{
  "vocab_size": 551,
  "norm_place": "pre",
  "positions": "rope",
  "rope_fraction": 1.0,
  "parallel_block": false,
  "init_std_o": 0.0,
  "weight_decay": 0.14,
  "lr_head": 0.00492,
  "schedule": "cos",
  "seq_len": 512,
  "dataset": "wikipedia_en"
}
Each number is 128 + 24 x the weight over its row's rms, rounded and kept within 0 to 255. Layers, rows and columns count from 0. Numbers have three digits each. The size before them is the row's rms in percent of the matrix's.

# up: layer 2 MLP up, 320x128, rms 0.0572, rows 103-119, columns 0-127
# down: layer 2 MLP down (transposed), 320x128, rms 0.0572, rows 103-118, columns 0-127
# gate: layer 2 MLP gate, 320x128, rms 0.0591, rows 104-119, columns 0-127
up103 093:109138160148113129158156125128135135171108114125096116139176093083117124122104113120118142133141105108116142128097121142162136175126160123131135129115137090151135116120124178126128116116155158103146129126113120115096122153104122124158171144162099115155088127132142119163162109154120136174135144067138124143145169098113178117156086085149137140147086104117131185126176109090094150157133
down103 083:145125092134110105110114124117116114099159127108146153130132104106102081155136149096118090133115129084101094167124116106097104092117123122135147129121113149137125117096107119116156136154143146186125117133146174153162121109136126121092125119103184124073166090132128142113131106102135076177141130125147174136139122139096112107087174165122142126108156106119083114075120154126129145103111
gate104 106:114131105106103140137110142119182146136119124120131140156104136123148121157140125162108115126084120082104095107183124133135148087112108155113105100107128131080137136125098121131146142069143085147105153072106110146162115121138110104082115141141159157139135168131118133099077079159145186142145096158133145112150143103129118107098149116143157104135155133133130167157141099145130121096128
up104 110:102149152123105173099126162130123110095145142120143151081115151127127141122156140123129121108123146116105136123076121092109142157157135112152196135105120155117148140144141130110125104178120107106135116134129138105127111094135133154121147113046113110118101128145114126153153151143116116077146166142118102091076147129089170132205107157137124140108161109125096163134117131145120148131131
down104 116:106155134117125155131145119103164139095145132107133092152100093160089143176137096082147127124117141121116113118156125092128140127131154161153144095114139127090152146173138139137160163157156143150149128103139153148130096125152095102093133129087121145126136142128122136078073108138128141108148116142147156133117131148123116136135159136170149155075073093145074158145100131122102162090140
gate105 105:132128095113108113134130121111178134150110104124163144141136145118084153157164129115110154181115101117159137121149144139085093155107150109137126114109137150091132118155091171146076177128149153145192143163129146172122104096162130087143094143083134123095127124133142122130161128144104116128135089116159160162084122134167103135109096123076123134101121120132131135146139122115121145151141
up105 107:115174136098087120116138172184117174145140116091166137089159085093169168130110131127097073101110169144103105072111139089162148128134112137157127168096103108101133099132115143157124087104138116138145111120133129136158094129100125118101168138147126139129130094131140118080143114128122147153105129121097115129121120091117132094127145123101134164129122097116122116116121121076127147122138
down105 104:148145135125163117140107117131136154156134167135128070163123144146177160118114158153175141129151092113123122159164088122126101139128100162081082154144179151137116136182145136133115174161129132148113173157056107159155154133142130132132107114125146135129116106080130148143112123113149166143124155130124169144142137097139102139129125118105143121143096154131126104132099098148127110144101
gate106 094:129131119148138107116131115104091167135112133109134123126144185127119130169138129080098144135190149133095131110155140132110126115131132146155126151083118126133139105129098099163127122193125187152132076135139127152163125115122121180173145149131099120139098112141126113144158117107135155091085141100138138142129131137159122147092172102147083113118120087110140087131096123117137102137177
up106 098:152147121074143138139119138113138138154093103103125104141095136122109165101125133131109136149153091125114165099135131089071142104145143110108188150098112102165106083137095124181117098171145151144127117156130099147150155106122115171127167158163105108128117140127107134142152118118111143146125141133128147147117181130154107121128117123150145166074124104129103110157145138077151084135140
down106 092:139111123152149089135137184153144138120133095112098127127140136164117151127110162150137152082117125097158148107123102153142173107141147065101127135106110105133142101134159150148145113135130112147196134113131142086145124093055176146143125162151129133113133157114147118139142115091111072126139151142128152118158115127109124142134142152142100137164088133098102079141150143161127126158134
gate107 096:141103112176134131142157095114120161125128161116184136180148152096137138126132116118107165148140158104126153110123105107106112129093137145113121119130119138114118100138144100132148179098125185107125129103105133123188143145158124177120089117094136150142126096137133146095146091168104160085100136162152125125140121123131131147163118126146178154138180130122126171111097125149109124080143
up107 101:158124142190153115153110134122146143136094152148157130146152158172151164123146138155116140131086104139161103114077121093163159108101065185117137104158125147097132123123121124175107108140154164090126155128129102150149162159134164111109104116122114152126115162123113113141149072139088117128106147131130162142139170154104115128142135103155131102132124146129151091125109121126126143114091
down107 098:109143116113151143138124153176156113103091158122137122103097104131133137112139148159158128086117121146114086137098117149176136153110078135116135148111136130146128118103130140124130092156110125162134044135104084141110119163160135097073099141116122141126108194104112109158149146078149153130101139122122129123113117077135123141135135141141166133099140134102101095122114150132169108150102
gate108 095:153171130141109130142150150117157150104167077107105084153138138142111122083124190126116131142133138114119126111141111175144116098145138129132128131138103079087121095134142081120135147084140126186109154108113114159155114141129157106104127125142130103165163117104117120162090115104167136099121141143113069138139149138154137187121145100093115141121147111116144112128160116160127143083144
up108 095:131096125114140105113073135106108142129095178168134104096111090096142123105114130114160122113145072108148145148117159141083131137117079107139137133129127132157112162147099160124085097165165112136107135145106106115122145105151093125112122099125113118107108117086156115131155144185144118156159091138154169094114148131118121121156126132145089122130112108099139154111178093076117129128134
down108 090:123097079142108182168140164120122089112165140170123127095158139151099125133161119142119079091111160120110147138142129131092145145115133129100133134122132180134103157132080160101142115144104124148169151148120110121154123136155148090155134161151135112144127101099145144120119175110135165121135099113138146067144108154124093145124128122160119082121164177134117159106101112132161147125123
gate109 107:118082100130181123157130111133115114097158098128137142135153122115118130135128075125124167151131092153168112138153131130112156127137119111113170162120180183170120152102110129130113160115107151121120116138124129135111146159120125095132159155177129102148113152102137130161155112153128091117137131094164147091144170108122148113152154145159142111165197144119164129131121074121125148158120
up109 104:119156107083151111158095101127137151117174155106187136146144124151119138164152153102110168178130109119126145127139112148143149114125128147157080156128113087088123136167099118157124139114139128122094125123133100151156141114117120120096145112123145135143151108163116145135114156207123187099116134143156123112101140131130155138128156139180125156090138109128158148154135078131160125106102
down109 105:176098118181114131113125143146093103095123138117096152111095122124169108092065150126118126157150120117134093132114121103117148091149131134040149126149136138154096139090116143129141158101132104142136117154153168154102126150134115119187102101171123116142102105130099106140107123132127084131153112114124139096147150117120136112145153119126138128161145107115104110103121150146083083147107
gate110 111:172130152160106161114094105142182091193112080123098132115128090113125108082075161123119152137109118139128137101163115120117141123163136147129148134134126137132134139105085140157112129083099091120127131083143113084112144135121158085115137122122090105129135148141097111147144130128132141103176145147122069122082137116120150109167137150130127088134103175130139141134154101117127120117117
up110 111:099166125140144131124131103141177114113144126155125127114138154155133135145127108102143114110109149158127159181140108118145125124132171154089092077160182148151139118115130151146157114078141163137158117162110189099136109105117134136112135119123150143167125148117111113104107128116122118114118106208118162117133142152088129153096112138161098164098109115141153139184148103134124115146155
down110 107:106106096099115134101165142097087132147160107120159122109123160123146126065139084137150154137158084111112156151096160118121118101101150148127162140143128139141150135134141110149116145155177146160143088121138111146154143125128149154129137136111108081136154115130163158135145126106094124165134157128172203140132164110162108153136136132090137089133143119089084111137113116155122107147138
gate111 106:118100109106141138133106150125119162118136054114132130125098152117136131145134121148123122146115155133144096110105110125095088142118098139131127143119103168159086151184165123140138137133160158158158100116176152137094122128108137153144089105141133167123131143147110144094085150150115117111131112066157125171127089110106138135120113141093112124113197093114131105116142123149095126139075
up111 106:115159122091135113110121149148080094138174115158108159101114099103161116123099083143136145100146144143110134159084148098087174103118106128115106162133167140142155119103105104126110104138109120081101129157139121108155110117106125144160119159151138082168136120139109103125163158094128101128131085149092146113127113111121118152144173111204149124150102123134137126131144128116149155101139
down111 107:150117152147079107138110110153132110119107103123170138095118102097143184070128144115133071112155146112108106134080102113110141131128122123113144153132173131106112142107135161117121139103091085120126117157119094120157162139129150163052119151105167144152121161133139123135148107107138119107140105153133144159132112110135114122129168135127178166137098145131120160136104104151156085111148
gate112 102:129134151094130142113109107153123150142118084090136108112126116128145121148113114135164145153140136113132107136134104109141148086127184139138106092156104150146077153166155129170189086137139149142131145088131150131145146176123113164118127128150142176142151107127125183106152129120155165132142145091143104143105101137153158119139156137048119118085135151145141117146125110130116116086110
up112 101:151152085125090135108134136145136108140141117155124124173099120125113119109110111109139134162125097088095136155174109142095149111106159108150157108165158179113118100124115142118141149165089070146143121139101129136107104121157162150144160106127133133114157097139139064129107146153137124145153128099119046131149130071138131152120161128119122146123123160146111160147153164126149126143125
down112 102:100121169153117097116121104158114141125119167142144134154125111135136135110104157089114100140133139119094152110156129090159115112089141155144167124097115106105131141117137138148067108177132081060110125142111134150152163161144104185144136097113086099156092138107161150117155079100145094106104131118121144119157104123122109138141111151135129110160129142096168101118100127111122147116141
gate113 105:104100109119119097126145160083119153113155144142147145137186102151129105137161153128135163105096121085073130126148117157144116124104129123143093099114160140129142121144133127113122147135141120130163110106086166100208123139126157146149134107114134101155097119125162078109110108122108144105095102124122179089120151142152082128148125113128151106100090113124142148099133127178130090130141
up113 106:145122100128113120120133112142134123150120105108178136110080107103158140184117101122107091127163141134198120118114140132107118182156090104131143128145126132182145130108147112140125106172098141088140096132177095162131170153171132130150085148123125166128139151130082172132122100144134143149105138105116153126125101077133141139140116106093142134128167115130114123086114107147127124105122
down113 106:131122118123095120117119123112134106121076147150161151154124152150088167105163124182121161161137087123079125112137115139116139095135105139092169109147115149142122129132124133123118157112155139147116136068140132144120139107087082122128134126124110163104114103138167130159159135168104081156153166099099141145126195144136153124166165181130096106118147132152140120134146129122111110156132
gate114 102:137118129144095119131157104126115101152149112138134130112138164125102156127144144158125132124113146117171137124112106140133131103096139136095146124113071109138166071120157161093143156117103144084093131165189061170103133145100130123093148119114141155118183122121133128149132127141154109142115100102121138137141133133131182162143129091126161122128128120160104077155112136113123119073166
up114 099:115153121080110114100121143087108193149106115087143136141171165144149113183155145130134150123085166092112158140151126143118127112104141143171085129126107120124128127151154102092140125126123111140110107122138135117148118134133138141079144124096117154139121085115110128133147103128148133088095110144164077117181111112086176115151154131141100130148138102142125135171088141156107115118155
down114 105:100126118099078109146154117121124107122100097103177116097158146130122084111112123110153158157122120166123171129122106165114155125146116152099155111131143132188168050125147167112119152109143147106142132133122157144119153110125154158096139144166093153125133133168098130146189094136149094167112110147133131134120140147145134121103093112141133122158117094164151158118117144134106139143140
gate115 089:113137186132079129128138132179138143123161097085097126073131117105111124113125139111157108130089115141085120132098087105132149148138171139148111157121112138089144125131105103144108105099130124131145127094108100079127128126093123144093150152121151117164163108127108103132114095094124158136127160131098145136128133099144136096089104136150085165091135131097131136134156083102114150129181
up115 094:145116150092083139133138122115172108161158112135112151132118097148112115136137161126110093111130114122120130140139179134090090151127137148126112161147071111141125122137155061159100080114101118122120098128118087121105145171155135191145127108125138122139186115084132096135145137153111139129140116146091065162168121097122133126114124153106122134146126163164132138109117142089131125113141
down115 091:107128165138126165097152126106169095163149130135091133133106118133100104107166116110137169101142100097099127144109127161106114155136171107142098096105115087131198128130142093153155081167110129151128142119139118127138140176152130153151115190137147147111122107135130103163146137172141129109147096173099153100142122148139154127123116121097132132151135156161134118174139132156121156132101
gate116 097:118150097092113090111117110122101128093118108121140158140144121090105131113131113117124108101148121122136124097134130136152130129128119144133076119125137151144140159149123114134106124180149168109148145120131144132185139127133144130125072124124152126099155111142097146095097162129103137112090089140147102097179088097151118121082162158154074100111149071095119128138114078158128168157113
up116 106:120128154113171098149110122113134087104148131151115120113139141153120144160131116131116111155124173177142115120103175070153166147133119161109122118142133176110128121146109127116144111115159100106160144112124136141094142123126125169130151070121155116131095112137117118102155160158127100079105126141139129082128156179153145147166143149130086085111156127114110109094101174115111109136086
down116 110:131106157123147130112093115125146159130115144123113087118127075102112086118110173131169103138120130153148140114102110115134128113149149121132109126133161121097142136084110081141145108117093096102189145128134137105138105137122137139153134097156153172106120153137151138058083154135117123034150105096125114118128087136139154094164110119116113154139110137131106132121106109116125144127095
gate117 085:135141155137110170168118107153130174125111135120118052145104143126142145135112138166155111119140130109122130111135117125093111146108138110130148087117139085123119117124106125120111117168125104134063089145113130150114147137123099154090135133112089159147130146086128132153151086172119136138152104118166089216123135089116138092128119137133074114146130129145119147110099147095116140135149
up117 084:096159112105153114134112102117128136102141176078148142159130081123146130103103113084156166133167129119130136131130161130124134125115125132156122100155158148158133145074159116118096122098103163098093137110108117131126132129135127130115132106129159122133110175154168141159163148153159148083132161120159146132089127100150134135173143146125120119194138113097122127128081187137125125170129
down117 084:123118109123123129079080119131151175116156117118114170142156122127139077149113153123137136152122117121142156145133121136138126129115188136127145123104121116095096153080158145161133161098150134135114099131117085104092125100126141121101125177097193115128133137142118124118095152078107130144130087079116142207132124094133161114129105129122125127122099138130116151116134096131127069145127
gate118 103:134083133136107159134155112089135130166115074094180121165099126139136131116118110142129132112126123104085138151144172131147090110110141140144123148104108154095156100113113158155106151112125108149100127112133083150131125133115146116129200128148177130160100120135166078135103121130140139164115125081121137158148164139140119093132138126153158125089119161142106136173107112151099082136125
up118 104:105124173138094188119104101108147116144127131142150105135181114068124148115115157153158113161090106102129109113102123119132158102156127118103166131135110132136154138098119112126106164114147104128102175121081124103147147154106078143107103080137117137131122139121101144164116097135109112126142157080165150124161117148130128124185109139097077130110124144138121124181133139144096127130129
down118 105:119139156113100112098159129098112125127119142183089151126142095102166183135137126130139166149142115134101140096104127110123149138144154154085138127146118102088102146128103137123151123092103098122184143119173128105108177129132117105086126129140083121119130128125113125150113128138109096107128141141159116129136119161134134161132112100131112153161097149128176146158172131074141129081190
gate119 090:091129145093124133126119173156127132114153131146117136122107133143145167172123169138144120095081145097125117146101119145113117119125140075088100121142105161095085097165150129138133140103122092145114163107061150132155134093119104114111092121127127161106101135108169142105154099145139122124160143138146108142124057129148111117116117148093061121148137152096130150143111110160134142126142
up119 095:112154141167142155140112095099152097120087157109122123104137112110148117171124107118176102104126086112135132111130170105100131116133086120098149119140132130171136174129074140139147112167133185140140118132131130137143109102114131133115114115102091103154112106168120132189167122168140128131150118113153161156102123131164117098148143106154067130139122149132124144148127116114084152165092